config = dict(
    n_kv_head=1,
    norm_eps=1e-05,
    rope_fraction=1.0,
    attn_scale=0.0884,
    parallel_block=False,
    grad_clip=2.0,
    seq_len=512,
)
Each number is 200 + 30 x the weight over its row's rms, rounded and kept within 0 to 999. Layers, rows and columns count from 0. The size before them is the row's rms in percent of the matrix's.

# layer 4 attention output (transposed), 512x512, rms 0.121, rows 124-127,251-255,379-383,507-511, columns 128-191
088,183,184,219,173,161,200,234,147,239,215,189,220,161,225,191,166,203,202,219,208,187,197,257,194,199,190,233,173,206,183,149,211,194,156,232,213,164,188,179,260,231,232,203,171,237,193,194,200,206,193,187,190,251,123,194,213,189,222,232,172,165,210,218,156
084,186,209,188,191,154,193,194,199,177,189,176,235,183,210,182,222,237,217,174,180,221,211,200,222,236,171,229,177,160,243,217,251,280,203,283,182,206,162,257,218,245,204,170,202,218,241,176,182,179,223,202,221,217,160,230,232,196,196,209,232,192,168,214,254
090,210,243,197,203,223,190,224,211,263,195,212,192,203,148,164,176,185,210,213,258,203,234,241,228,210,201,216,187,191,230,187,192,173,225,166,204,173,174,189,241,206,200,155,250,192,193,230,201,215,133,168,162,161,164,195,222,180,216,214,224,181,200,209,215
088,273,211,198,252,234,205,227,152,171,214,187,261,115,158,195,242,169,232,206,219,194,171,171,190,169,186,190,223,175,223,200,204,182,183,224,178,227,239,217,209,197,225,245,200,231,183,201,225,202,171,235,242,210,226,216,177,236,248,171,229,237,177,203,274
102,181,204,201,229,190,173,238,196,235,199,160,194,171,189,214,196,202,191,211,177,225,213,186,202,243,174,169,252,174,218,182,228,155,199,224,187,188,189,193,135,129,245,210,246,181,221,141,206,226,187,232,185,249,212,192,209,196,219,215,223,200,214,210,189
101,172,188,186,222,207,189,197,194,199,191,245,222,188,201,201,165,229,223,210,177,195,210,173,223,234,199,207,248,139,195,176,248,183,193,223,236,220,187,163,192,240,232,195,188,168,226,208,235,175,235,191,175,212,218,238,172,152,199,249,245,236,219,227,253
100,182,188,217,199,186,211,241,216,211,162,197,199,174,191,140,170,217,170,165,194,205,265,225,194,216,221,191,163,162,244,162,213,237,199,168,188,184,160,273,187,166,234,215,187,153,252,242,182,175,168,230,211,246,208,207,258,183,229,160,207,167,237,242,194
100,192,148,210,193,178,196,186,115,176,161,266,217,249,181,174,204,214,204,236,159,178,179,198,157,209,223,194,219,162,182,226,254,229,239,254,227,164,207,196,154,219,249,229,211,189,207,219,212,170,162,196,195,157,204,167,199,228,167,182,157,218,257,232,233
101,166,222,230,182,210,145,181,167,230,137,175,234,233,199,170,172,237,209,175,217,199,221,176,173,244,216,254,242,211,211,272,196,230,239,191,218,229,223,161,195,203,234,234,152,190,239,184,171,204,162,227,192,179,173,239,214,183,226,256,142,209,182,178,251
097,170,271,163,155,164,200,227,212,177,193,204,208,205,204,236,183,203,220,231,187,201,191,225,172,155,186,201,167,214,196,203,204,244,237,166,234,157,185,232,162,214,196,183,166,239,259,219,178,202,215,205,149,231,205,155,229,217,234,154,173,241,127,218,223
107,192,200,161,214,181,183,206,201,278,252,168,224,204,231,216,185,136,163,206,171,195,246,196,215,214,236,206,226,203,198,235,209,186,201,173,211,189,223,190,214,186,181,187,194,180,200,178,227,234,183,210,205,171,224,183,257,163,204,189,153,215,230,187,211
102,198,195,205,231,253,184,175,212,203,235,156,199,199,188,196,207,160,200,183,240,227,206,265,193,176,218,192,187,210,169,223,203,169,191,224,204,176,198,163,183,220,209,204,195,230,187,180,213,219,234,211,236,185,191,242,199,244,214,227,213,258,148,209,200
099,213,222,198,145,205,200,182,209,232,247,154,190,166,197,206,239,214,222,222,299,193,136,204,186,218,153,159,174,218,211,215,186,180,190,243,197,245,178,162,190,197,215,243,166,190,161,204,179,179,221,207,247,247,205,248,236,204,153,249,138,181,175,208,232
103,177,206,232,209,247,151,213,188,189,230,205,208,220,170,221,221,166,251,213,146,191,184,208,231,206,187,226,178,232,156,201,173,186,245,238,191,233,202,239,160,182,196,212,213,201,230,214,205,211,205,230,184,223,205,186,225,193,203,116,165,200,215,210,141
100,162,226,275,229,159,181,193,227,147,127,174,149,218,238,254,194,209,143,197,172,175,228,167,276,202,210,176,135,154,193,215,179,189,189,198,183,216,209,211,198,216,184,204,199,221,192,225,161,186,206,234,205,169,179,192,213,178,188,167,203,217,220,144,203
115,226,193,188,205,172,183,195,215,155,172,231,237,167,244,150,201,193,237,150,206,230,114,215,192,199,261,193,215,183,207,245,228,183,193,200,168,204,169,166,184,229,165,196,204,226,159,176,206,230,155,205,240,195,194,216,235,207,196,166,238,180,215,228,192
107,242,213,221,230,201,208,188,180,233,174,194,202,183,166,191,224,185,208,183,210,180,176,196,218,180,159,205,199,211,212,231,191,190,218,153,207,219,197,173,261,146,157,189,183,293,167,159,218,221,182,230,229,187,195,197,214,199,229,198,231,202,250,180,139
111,214,166,138,200,231,217,159,267,221,188,227,255,189,221,240,167,226,174,212,199,204,174,216,156,208,177,203,204,176,205,219,192,213,196,174,233,200,188,163,151,230,139,227,238,229,173,178,176,194,215,231,198,218,249,189,181,210,156,186,214,204,212,223,222
110,151,303,205,221,248,163,194,220,204,184,250,210,232,237,186,190,227,198,243,189,247,200,191,201,167,193,210,163,201,132,189,143,202,181,164,183,217,181,205,159,197,169,181,199,179,251,189,205,189,226,187,163,219,184,177,163,219,148,236,188,172,208,227,212
# layer 4 attention value, 128x512, rms 0.0226, rows 124-127, columns 128-191
105,234,244,213,194,188,244,181,176,206,169,203,189,216,217,169,235,207,219,165,200,178,215,124,216,225,204,191,176,191,246,199,209,267,205,155,167,211,221,241,165,223,194,191,200,150,223,155,131,257,230,245,239,203,219,238,224,186,207,182,227,201,196,238,194
095,165,210,219,194,222,204,210,191,186,211,184,269,175,162,223,234,255,218,188,214,245,217,190,197,209,204,189,174,176,191,152,193,212,163,174,185,232,208,263,159,185,191,183,204,186,146,214,232,191,199,171,232,250,254,166,153,197,196,225,209,161,213,212,198
100,236,230,220,163,198,211,193,179,184,199,138,179,194,203,203,182,181,262,115,195,193,140,236,232,192,180,218,172,172,202,202,239,239,178,172,207,219,249,249,166,204,213,182,274,264,233,195,169,204,237,214,181,174,145,178,178,188,206,239,158,202,172,206,191
102,286,196,187,181,205,271,190,182,156,224,165,171,206,281,270,165,213,212,229,128,232,141,238,136,196,220,206,191,214,214,176,222,261,219,233,206,216,250,153,275,213,171,213,202,229,200,198,200,136,163,174,203,198,242,199,193,170,203,170,181,188,194,168,235
# layer 4 MLP gate, 1344x512, rms 0.0941, rows 0-28, columns 128-191
098,244,174,193,191,235,188,194,251,202,161,155,198,224,160,161,156,197,213,149,264,194,188,242,185,193,250,172,204,208,127,159,240,254,201,201,188,215,217,225,227,202,205,205,254,192,235,184,207,194,169,190,183,197,239,192,194,166,203,200,174,207,193,187,187
100,152,219,240,224,144,218,215,236,245,193,219,208,182,180,257,195,243,199,238,183,194,256,212,168,163,170,206,180,226,202,245,177,221,162,213,229,249,203,242,221,151,226,234,194,197,225,201,226,139,247,178,200,189,170,187,165,243,195,263,192,167,176,207,217
096,208,171,274,248,286,201,240,201,197,217,188,180,212,157,200,209,260,224,196,168,179,270,177,183,175,186,174,198,170,235,194,187,166,204,178,228,211,252,229,180,163,182,185,177,224,230,204,208,213,226,145,139,248,182,160,198,198,228,231,243,215,210,214,161
099,144,167,202,204,110,143,160,192,249,253,257,245,254,228,166,207,211,237,223,235,211,228,184,236,172,190,215,198,172,245,197,198,250,166,175,172,217,188,166,191,196,223,159,191,221,214,201,191,190,196,194,254,202,178,242,141,246,167,192,184,219,190,178,222
099,239,221,209,144,231,192,187,220,209,240,194,190,205,178,163,158,242,193,143,183,202,200,227,226,224,206,200,182,233,182,182,234,204,143,145,208,175,195,234,207,198,190,209,204,189,148,216,193,168,205,181,208,217,193,211,216,183,195,207,173,220,207,230,183
097,167,168,160,150,187,208,197,220,156,178,232,182,211,217,176,185,174,196,149,213,235,226,202,169,241,204,222,222,224,191,222,245,186,267,249,214,268,200,153,197,183,265,188,224,191,164,237,142,239,240,186,240,181,189,206,227,175,224,184,197,231,152,133,201
103,169,239,214,182,182,232,190,152,220,228,231,225,142,189,199,219,171,151,171,198,198,209,159,217,235,221,185,202,243,201,193,197,222,205,200,144,236,245,180,133,197,165,201,241,160,166,166,224,240,248,252,204,209,197,196,173,234,195,248,222,186,166,245,163
093,236,177,235,182,206,221,232,225,179,182,172,229,185,210,232,220,226,216,216,192,186,195,198,218,177,241,193,204,180,220,230,139,210,213,210,209,116,193,231,251,173,189,251,129,226,203,261,166,178,192,209,172,214,221,230,157,183,232,198,243,159,260,208,216
099,247,224,229,273,237,217,193,226,203,177,201,162,238,197,179,256,194,211,183,200,196,201,177,141,220,171,193,189,126,232,197,230,181,178,215,209,217,230,185,220,224,192,216,180,215,201,243,187,226,196,136,212,231,182,215,231,154,249,148,230,256,208,184,219
103,200,241,206,197,227,201,192,178,180,207,254,207,192,191,212,158,233,186,163,234,202,210,243,175,223,185,245,198,159,170,172,202,223,252,182,218,245,164,158,183,147,173,204,163,237,139,152,178,241,145,216,189,190,229,226,204,218,210,209,184,175,182,194,185
099,204,169,207,231,179,202,153,221,174,195,203,215,238,207,169,224,227,176,205,204,185,161,219,206,243,209,227,227,206,240,222,261,197,152,223,184,244,232,183,159,182,216,241,245,175,256,209,173,175,214,192,208,209,177,202,138,230,165,155,168,227,175,191,204
100,247,196,240,181,192,231,152,219,164,179,191,206,214,206,160,189,199,198,195,194,225,211,213,193,180,202,159,233,234,206,193,211,191,196,200,161,203,234,202,185,258,196,179,240,193,182,179,255,195,209,166,146,150,163,227,241,177,227,150,201,200,208,237,162
104,237,208,207,212,195,188,217,182,175,227,210,127,233,182,207,177,171,192,185,217,182,183,189,205,246,219,191,190,183,278,184,210,228,190,154,189,252,222,204,167,228,217,164,212,223,167,228,170,185,139,179,203,206,227,200,199,175,230,180,238,164,183,198,145
101,216,184,162,210,204,196,194,189,212,180,261,229,216,183,211,159,201,210,176,223,174,197,194,213,184,221,213,202,220,216,232,222,211,220,199,204,176,215,202,152,228,190,155,201,155,223,228,214,171,237,215,215,188,214,180,238,170,222,211,226,179,171,174,226
096,207,170,232,205,179,214,210,179,156,241,199,200,171,162,188,233,167,250,168,213,179,199,191,231,203,152,227,214,204,177,184,228,229,201,150,198,141,238,176,222,207,266,206,237,230,174,194,197,159,160,199,205,205,160,212,286,194,169,174,230,169,197,184,214
100,154,256,187,210,223,218,245,258,195,277,184,195,181,235,186,219,183,184,157,269,228,143,205,196,177,194,229,192,216,204,213,217,162,223,153,183,210,191,210,234,204,218,172,240,209,205,193,235,160,192,191,233,206,169,242,249,219,225,200,221,177,216,258,209
101,207,211,167,162,199,190,191,208,192,189,241,195,152,176,247,173,171,241,217,179,242,251,183,300,209,241,199,208,174,215,154,204,184,153,205,131,215,252,176,150,223,212,249,183,188,232,182,269,184,171,193,215,168,239,183,214,181,203,160,165,204,239,192,191
102,218,264,233,151,173,179,196,235,197,165,206,175,211,219,252,228,241,217,283,200,107,125,227,175,181,213,207,178,227,166,187,261,202,142,203,206,196,177,240,238,175,229,205,177,199,156,193,209,166,171,191,128,154,221,186,200,200,185,183,195,170,200,162,234
101,204,205,118,214,161,168,182,221,188,192,175,226,236,197,204,204,178,198,184,194,125,204,155,205,162,212,162,235,234,151,229,175,219,210,231,182,190,171,249,226,144,149,172,200,170,245,208,233,156,207,199,185,268,198,139,162,229,155,185,186,182,194,190,245
103,191,241,258,191,207,222,218,203,196,227,189,185,250,240,223,218,199,116,169,183,224,234,210,211,175,220,198,253,166,198,175,173,204,187,209,223,150,181,211,211,248,214,205,168,217,148,169,228,227,213,222,151,122,181,238,203,223,190,162,210,162,246,189,204
100,136,194,223,198,219,181,211,261,210,211,240,247,188,156,203,200,219,203,197,203,232,223,246,201,235,167,205,182,170,223,236,228,211,231,175,165,173,219,258,178,210,229,181,218,179,219,142,172,239,253,224,194,176,165,226,145,193,211,191,176,159,187,255,188
097,197,195,205,186,212,200,181,209,216,237,233,177,170,184,175,230,216,205,200,201,200,166,208,205,191,238,244,178,206,254,208,229,198,220,266,211,227,130,245,179,187,163,223,184,185,160,206,143,203,228,239,236,214,240,204,198,207,206,147,139,218,189,204,188
101,227,187,209,217,192,198,220,177,203,182,218,205,202,176,202,183,192,224,148,160,260,192,176,204,176,188,251,238,196,176,237,196,218,230,232,182,174,242,204,200,155,174,170,204,207,228,188,257,191,213,222,250,227,158,149,178,185,172,208,203,182,175,238,230
100,184,230,228,190,246,265,222,215,198,233,153,169,220,204,209,218,183,200,220,225,170,158,233,255,207,207,260,194,176,213,237,229,200,210,190,190,167,176,223,212,203,205,239,192,156,204,265,195,228,216,206,196,210,197,212,227,216,231,228,235,219,205,223,226
105,168,202,181,225,195,203,189,211,245,192,202,199,152,196,177,213,189,147,208,151,210,223,222,221,200,181,228,207,205,183,163,260,130,180,202,162,178,194,194,214,169,197,170,170,181,275,206,172,176,279,154,180,220,173,227,199,150,195,307,237,222,194,230,220
100,251,179,263,231,153,218,209,212,225,228,194,278,175,275,173,160,221,225,173,167,199,168,195,168,224,222,187,143,158,174,244,232,198,202,185,227,208,202,226,222,210,185,207,195,166,233,207,210,204,218,180,186,229,220,198,264,207,268,224,207,195,258,242,170
100,182,205,185,175,172,235,194,172,202,218,204,203,196,166,201,135,196,151,206,165,200,167,181,198,242,178,177,161,241,239,177,229,225,194,171,239,155,176,196,187,195,214,116,207,138,131,174,183,201,207,189,203,191,130,274,232,265,201,200,232,191,181,202,213
098,193,208,200,172,216,234,149,171,194,217,201,252,200,209,186,225,198,215,244,163,204,167,182,174,213,192,219,174,208,163,167,205,278,223,198,221,180,209,202,229,206,185,221,209,143,182,189,154,191,180,224,220,158,213,237,230,256,199,239,207,191,213,168,243
101,224,255,201,230,218,238,259,235,179,143,184,191,204,191,157,216,215,241,197,159,169,224,208,194,262,202,224,242,227,242,226,152,241,196,195,242,154,186,175,175,218,196,199,208,219,184,211,192,221,167,221,171,184,220,208,225,197,191,226,210,205,178,160,200
# layer 4 MLP up, 1344x512, rms 0.0969, rows 0-28, columns 128-191
101,163,236,219,157,151,212,196,187,202,213,223,215,233,183,233,257,210,215,227,191,168,200,180,187,185,262,219,176,200,184,210,225,220,212,159,181,212,179,205,227,180,202,194,189,188,224,192,185,154,185,242,208,228,203,185,209,238,167,166,226,216,188,199,237
102,197,246,178,208,243,142,176,192,206,228,176,246,169,171,223,137,189,219,202,224,217,179,199,225,159,274,163,259,213,213,206,228,207,190,252,195,165,220,143,222,151,182,192,206,220,182,213,226,232,170,159,169,230,181,197,177,249,235,189,211,174,102,167,239
092,225,190,213,224,198,225,279,146,203,234,166,179,235,160,185,233,212,215,230,204,235,198,233,176,153,187,170,136,190,238,190,176,195,161,189,229,186,151,205,214,184,233,196,211,224,235,255,195,258,157,177,219,251,184,243,193,203,201,176,245,204,187,233,176
099,188,208,193,183,163,208,254,247,249,214,162,195,215,179,181,186,248,212,198,216,240,234,177,143,257,199,224,164,229,225,228,279,219,237,224,181,173,157,224,238,162,203,179,160,192,268,191,191,222,226,164,183,196,220,179,186,180,170,260,202,163,181,238,160
103,176,213,200,212,181,219,230,252,190,165,195,235,214,225,176,222,139,216,238,183,200,187,222,242,257,181,188,226,260,199,200,148,189,217,235,198,218,159,214,184,213,206,217,207,217,240,207,216,204,190,190,173,190,207,175,206,259,243,130,218,201,214,215,225
095,168,139,243,210,205,227,191,215,222,203,240,213,204,156,209,223,169,169,223,168,192,208,149,198,248,249,192,215,209,194,236,119,219,205,215,178,209,255,200,183,214,178,195,166,185,185,173,201,158,194,195,186,213,247,168,193,224,168,193,274,205,268,204,165
103,175,250,215,216,160,202,206,244,191,221,200,222,179,213,191,221,214,252,151,166,187,216,215,206,201,278,183,205,262,198,262,204,194,227,173,146,196,232,229,200,129,253,142,200,238,187,242,168,200,274,180,177,231,264,178,225,197,187,211,170,209,225,263,238
097,184,202,237,192,207,95,219,209,230,176,181,218,199,250,240,210,210,165,208,233,200,204,223,170,220,172,228,163,164,210,218,140,220,189,205,179,161,200,234,226,186,196,204,255,157,211,208,147,255,216,246,162,267,243,227,179,174,191,167,203,204,198,190,232
103,193,157,218,150,193,171,233,204,244,153,201,146,194,235,181,188,183,227,182,184,240,167,205,231,194,240,224,189,242,180,227,237,198,190,222,224,145,234,219,162,159,144,239,229,268,125,222,243,196,177,188,196,210,196,170,204,199,180,190,260,215,217,142,235
104,210,239,174,178,205,222,209,211,211,158,209,202,202,171,193,223,208,180,233,226,216,192,197,137,177,157,173,208,273,220,219,163,207,209,196,178,152,170,233,192,179,183,252,156,249,222,182,212,177,232,247,259,211,210,211,193,192,155,203,170,217,207,167,143
103,202,237,211,234,199,162,199,190,196,218,257,244,204,147,180,206,230,227,240,128,196,208,205,172,209,172,206,191,223,186,232,202,223,141,171,196,200,162,191,87,241,177,232,196,209,202,165,205,196,147,195,152,230,217,219,207,235,208,185,217,225,217,150,213
103,232,134,170,150,218,220,197,223,183,236,233,193,177,231,223,273,187,216,207,215,257,249,218,201,173,192,187,251,230,196,216,188,216,204,211,144,259,166,207,185,221,159,213,218,180,177,179,136,185,225,186,173,217,189,256,211,228,192,215,209,150,253,158,175
100,221,211,176,169,237,203,200,228,202,202,226,205,166,161,215,208,190,227,184,269,181,170,182,223,148,170,189,251,206,318,167,181,217,210,196,259,213,250,203,189,238,154,176,236,179,179,178,217,200,208,211,186,202,200,177,243,122,162,232,144,202,177,161,227
100,151,166,195,162,233,209,224,207,286,185,205,194,220,133,188,256,187,193,222,201,224,165,198,181,237,227,163,159,163,182,228,169,195,240,165,220,189,188,248,250,177,221,209,206,161,179,230,199,196,219,248,192,196,208,187,188,264,206,163,188,237,163,190,215
093,185,197,206,194,121,183,196,173,198,258,180,190,173,207,157,220,248,176,188,239,202,211,178,208,124,208,269,217,201,201,162,194,283,209,224,223,200,211,207,172,208,243,161,175,121,214,217,239,182,212,249,220,190,178,244,192,207,186,145,191,194,217,149,216
103,232,226,207,180,193,203,232,180,188,244,190,236,186,197,223,245,204,197,168,267,167,214,196,177,172,184,194,200,167,248,225,202,184,232,168,191,162,191,250,165,227,196,214,208,190,215,217,270,202,233,188,139,200,160,165,205,187,179,186,205,191,157,212,187
097,184,216,190,125,130,221,202,197,154,155,202,208,170,251,234,128,148,197,168,191,222,259,182,180,182,210,201,223,220,238,184,225,241,191,278,177,232,205,224,187,137,163,226,207,207,153,204,245,172,168,155,193,220,214,191,211,226,129,220,195,204,212,221,224
101,188,229,171,147,185,187,203,175,155,188,207,188,203,255,199,165,160,206,215,163,155,188,179,193,176,133,124,193,190,232,207,159,191,154,211,224,213,213,247,156,209,195,234,188,227,206,227,211,221,176,162,231,166,185,177,190,189,241,227,209,166,197,202,157
105,200,200,241,210,210,206,304,194,267,282,230,174,144,195,226,252,242,212,226,200,189,159,171,192,226,220,251,187,216,149,186,217,232,157,182,233,196,179,178,174,186,170,222,215,188,197,209,238,188,188,288,175,174,211,202,206,187,209,156,206,172,167,221,203
100,173,176,226,258,138,212,150,213,168,171,219,197,152,186,198,218,172,248,199,177,207,200,236,215,192,217,230,167,243,195,218,255,197,204,202,206,169,203,240,220,218,226,165,188,198,162,159,155,188,221,260,198,164,195,192,209,217,254,176,197,208,216,216,223
098,151,167,206,253,171,210,115,174,204,184,178,179,269,157,213,179,193,216,234,168,180,202,224,171,195,146,165,194,188,206,187,172,234,191,205,227,164,199,177,238,160,155,205,163,209,184,172,199,227,196,166,234,255,158,259,169,128,214,161,174,184,225,206,196
099,244,203,246,157,199,167,117,206,139,183,152,183,221,222,228,207,217,204,189,103,221,202,183,179,201,209,188,183,212,193,217,126,232,151,220,195,227,136,177,186,253,182,179,172,208,190,218,232,232,204,206,181,216,209,217,194,190,210,208,238,214,209,181,167
101,240,190,226,209,161,164,197,215,200,161,136,179,209,135,243,218,235,172,182,199,166,182,200,251,225,215,242,172,253,226,231,181,217,173,220,241,173,132,221,207,169,163,221,180,222,166,199,224,162,178,182,181,136,177,227,223,184,208,183,219,191,254,216,221
102,174,221,223,179,266,203,153,226,161,181,163,194,220,157,222,224,178,167,182,185,256,233,178,171,262,193,205,135,211,214,207,197,188,273,204,184,185,205,194,219,243,223,212,265,200,200,191,196,215,186,173,169,220,224,222,199,218,188,191,202,244,209,162,252
102,238,173,229,187,194,173,192,203,167,215,151,158,230,211,197,239,211,199,160,213,196,189,215,166,223,155,235,168,200,176,207,177,206,188,184,267,171,261,233,170,171,145,237,230,193,186,115,242,242,203,219,230,203,228,234,224,242,243,191,178,191,218,186,164
101,211,236,203,149,185,226,241,160,179,180,200,161,156,162,204,201,233,205,226,233,213,212,221,267,178,237,160,169,188,198,161,231,204,194,229,246,224,176,165,302,253,160,173,236,219,218,232,179,196,142,164,210,181,196,206,221,183,194,253,193,187,150,235,134
102,237,204,160,226,152,211,149,149,218,253,196,201,153,164,212,233,243,206,176,219,249,150,151,195,180,200,173,146,229,187,186,204,201,139,225,172,223,174,210,170,154,245,186,232,217,168,199,188,179,170,222,169,103,197,236,199,212,204,228,195,265,230,254,181
097,173,244,176,243,181,233,196,308,228,196,206,189,227,232,165,206,218,207,246,235,182,238,172,252,208,157,194,227,187,258,223,183,190,187,159,232,222,217,211,209,210,181,174,161,204,149,230,164,218,177,166,245,176,238,202,149,162,214,161,209,227,186,202,110
097,222,239,209,167,209,148,251,194,208,198,209,235,196,220,246,170,181,236,260,198,228,223,177,211,202,173,165,224,201,196,202,183,215,132,213,170,205,182,162,175,153,199,183,211,240,225,252,198,202,188,157,154,218,167,198,161,193,196,214,173,166,235,243,219
# layer 4 MLP down (transposed), 1344x512, rms 0.0353, rows 0-27, columns 128-191
100,179,186,169,186,242,207,199,204,265,190,230,153,164,179,182,231,128,239,244,189,190,201,217,193,241,250,156,203,197,201,233,151,256,218,150,199,174,181,195,198,180,126,198,250,183,239,215,223,197,233,181,214,174,207,199,198,188,205,222,236,213,182,167,233
098,184,229,181,184,182,179,217,197,189,218,188,166,199,189,158,212,233,153,240,163,178,221,244,210,276,236,171,167,257,187,190,187,198,203,214,144,153,214,257,194,214,204,152,191,121,174,199,200,199,236,180,190,236,194,184,124,171,238,236,226,149,174,237,202
096,179,225,165,204,229,180,259,267,141,214,184,182,205,231,180,181,159,221,205,218,194,208,181,173,210,211,123,231,235,193,256,190,191,235,211,200,225,231,233,205,161,176,248,189,163,188,177,185,216,213,254,255,198,203,214,183,260,133,244,191,210,181,200,221
099,251,225,237,177,172,184,211,214,215,209,203,197,212,187,205,146,144,241,206,216,200,181,205,217,189,188,184,217,163,175,185,191,200,185,153,217,186,214,181,213,180,210,232,229,171,210,243,190,239,160,177,166,178,216,191,160,128,208,101,205,222,218,151,220
100,267,225,203,222,216,249,173,222,187,157,188,251,200,173,172,197,213,259,208,193,197,130,194,208,228,212,251,178,205,158,223,227,186,142,213,191,213,166,179,214,191,233,223,222,183,198,191,181,208,225,190,181,202,191,166,269,162,213,158,180,160,165,204,180
098,175,215,244,176,166,192,261,238,214,226,216,163,217,174,158,200,200,202,210,175,227,155,168,172,218,213,179,230,165,209,200,210,207,195,177,258,216,179,222,184,151,215,218,207,110,173,170,273,194,243,234,220,211,231,193,200,161,195,206,149,204,248,136,188
102,214,189,226,213,231,180,187,215,201,199,214,159,149,189,197,134,240,230,183,151,182,202,221,199,182,206,174,150,229,201,217,202,218,195,269,197,265,286,224,230,175,202,154,209,235,196,203,175,166,207,87,220,186,210,202,206,256,225,195,146,196,179,244,213
095,129,182,148,193,173,176,227,213,213,189,194,241,205,210,198,200,234,196,236,163,207,185,211,214,188,220,223,211,164,150,192,195,245,189,213,221,194,197,169,186,194,242,162,287,203,207,140,130,228,256,199,233,158,157,206,203,228,222,197,195,227,186,231,249
099,190,187,175,212,172,161,210,275,229,189,202,181,176,223,212,201,232,208,259,199,210,178,169,211,176,211,253,220,236,178,221,221,259,212,226,235,221,179,188,231,157,166,195,187,175,203,176,225,197,191,219,157,160,165,250,182,190,193,251,186,172,162,164,186
103,231,192,190,186,241,180,181,235,183,152,185,233,252,222,250,147,221,230,247,215,239,192,194,215,164,216,159,210,219,215,104,219,201,182,207,237,185,171,250,180,224,174,173,202,166,125,200,186,179,218,221,194,264,175,217,206,175,236,185,208,230,172,158,166
101,183,220,169,206,229,134,182,173,177,187,170,140,222,192,182,206,218,199,237,154,221,204,181,221,174,228,166,237,195,167,230,193,250,175,245,164,231,213,147,178,223,226,192,222,188,226,229,238,213,217,232,220,174,180,198,171,213,142,227,186,203,229,167,170
103,229,183,233,255,192,172,171,212,211,155,247,235,206,205,229,171,159,198,194,187,234,206,266,215,232,193,188,190,188,194,143,203,161,221,185,192,278,179,166,192,206,187,177,199,210,194,179,175,177,183,204,177,201,188,176,161,213,163,137,186,221,237,191,233
103,212,165,227,175,188,158,189,185,134,218,215,244,189,120,150,193,215,185,223,210,192,221,228,159,102,208,161,197,211,173,176,166,184,174,225,176,220,161,120,175,178,212,163,237,172,158,246,197,195,197,226,174,259,200,211,214,184,145,203,177,177,152,202,217
098,210,263,184,191,199,202,184,194,206,243,257,167,215,203,222,203,209,253,203,208,134,176,206,217,159,219,216,196,213,242,217,173,209,196,205,160,161,208,201,143,153,208,131,207,250,170,201,194,221,198,205,191,217,175,231,249,267,211,177,199,217,212,161,201
097,190,225,122,237,190,223,215,227,175,250,180,187,232,174,184,198,249,206,176,186,179,217,183,156,165,210,169,208,189,244,193,191,243,228,172,210,213,184,172,159,209,219,182,215,193,232,249,164,184,219,183,174,202,160,188,196,219,219,181,199,166,181,227,193
103,200,236,153,127,178,222,191,156,193,194,154,186,185,216,196,203,173,284,225,192,170,192,171,184,156,179,140,228,164,242,181,196,192,216,201,185,188,183,186,199,198,176,224,219,183,204,125,230,209,228,187,190,175,231,167,192,131,170,168,216,206,231,230,230
101,149,192,168,156,197,215,214,198,164,152,171,194,236,230,238,157,188,257,236,206,221,217,210,205,204,232,195,180,228,221,225,203,222,176,204,182,220,220,216,128,186,199,183,181,186,237,261,174,182,179,188,179,196,254,265,173,191,141,180,157,199,207,154,144
101,201,179,213,183,261,137,232,199,251,240,182,171,177,261,188,188,146,292,168,186,228,237,207,240,193,204,176,224,212,232,230,192,180,201,258,163,250,243,148,210,264,192,223,209,177,214,213,215,213,208,207,220,227,210,205,172,211,263,177,212,141,231,198,272
102,163,243,174,223,171,192,148,236,168,164,202,185,221,176,196,216,200,211,203,209,222,204,188,216,211,200,163,194,201,207,205,201,202,212,177,171,250,191,241,252,212,249,236,167,149,207,188,188,206,190,186,238,233,206,218,194,184,160,158,219,169,203,229,157
101,224,257,216,203,214,174,205,227,147,204,210,246,158,207,178,207,235,225,172,212,229,240,202,201,207,240,186,251,142,231,228,221,217,237,209,181,183,200,201,194,212,222,203,172,182,214,181,149,228,215,269,220,174,197,197,196,209,183,203,232,179,176,228,123
099,178,185,200,232,226,208,166,203,205,190,169,202,173,187,208,211,216,180,221,233,203,206,241,187,227,217,214,207,181,164,173,152,157,235,122,216,230,151,215,199,186,193,211,208,201,267,151,154,128,237,213,182,207,219,211,236,226,214,251,192,250,230,210,132
098,208,248,249,250,163,180,192,174,202,167,184,195,185,203,217,211,186,184,241,171,203,226,238,218,173,226,262,209,271,194,192,213,225,194,214,197,232,204,141,171,194,204,189,199,230,228,176,225,207,197,165,201,245,189,184,243,182,225,195,255,158,175,152,175
100,154,229,205,203,206,192,236,167,189,222,205,207,163,185,281,172,226,218,137,189,244,222,182,200,215,214,226,213,260,208,222,218,185,142,249,216,256,300,204,167,214,210,188,196,239,181,187,243,180,207,208,205,186,200,157,187,156,186,170,189,202,200,220,181
103,202,160,211,215,239,190,220,176,243,184,133,214,130,213,206,228,193,221,175,243,223,219,228,166,200,102,221,253,188,225,129,172,242,268,170,267,172,216,222,152,144,185,195,247,189,164,206,206,186,194,232,183,188,221,232,196,235,197,249,194,182,194,242,209
103,201,225,178,232,202,178,262,164,181,171,193,241,183,201,236,193,224,150,204,185,172,172,210,241,195,172,276,216,217,212,211,234,199,262,227,228,204,224,226,253,178,197,221,198,198,236,180,213,150,205,197,174,149,192,236,221,231,191,212,194,173,175,214,188
101,170,219,214,157,172,216,192,171,204,202,183,207,154,210,188,209,151,229,217,224,210,188,212,225,233,210,192,182,216,185,188,213,166,160,189,254,180,231,172,179,229,199,177,185,230,191,116,174,156,209,171,174,287,219,197,217,192,196,183,226,205,174,191,168
098,182,201,203,172,179,192,173,204,193,153,167,174,166,179,226,202,155,229,167,262,215,304,156,235,219,242,221,252,225,194,208,247,172,227,263,171,232,129,201,200,138,221,251,187,206,178,215,136,164,156,205,204,224,243,169,223,188,208,195,208,126,201,259,190
098,186,181,217,177,198,217,247,165,216,229,175,217,155,231,172,202,196,184,199,188,206,160,191,183,172,213,207,221,211,220,211,165,168,258,203,197,195,149,154,206,175,190,243,223,225,206,227,188,155,222,179,174,159,178,216,211,201,187,203,220,212,215,226,247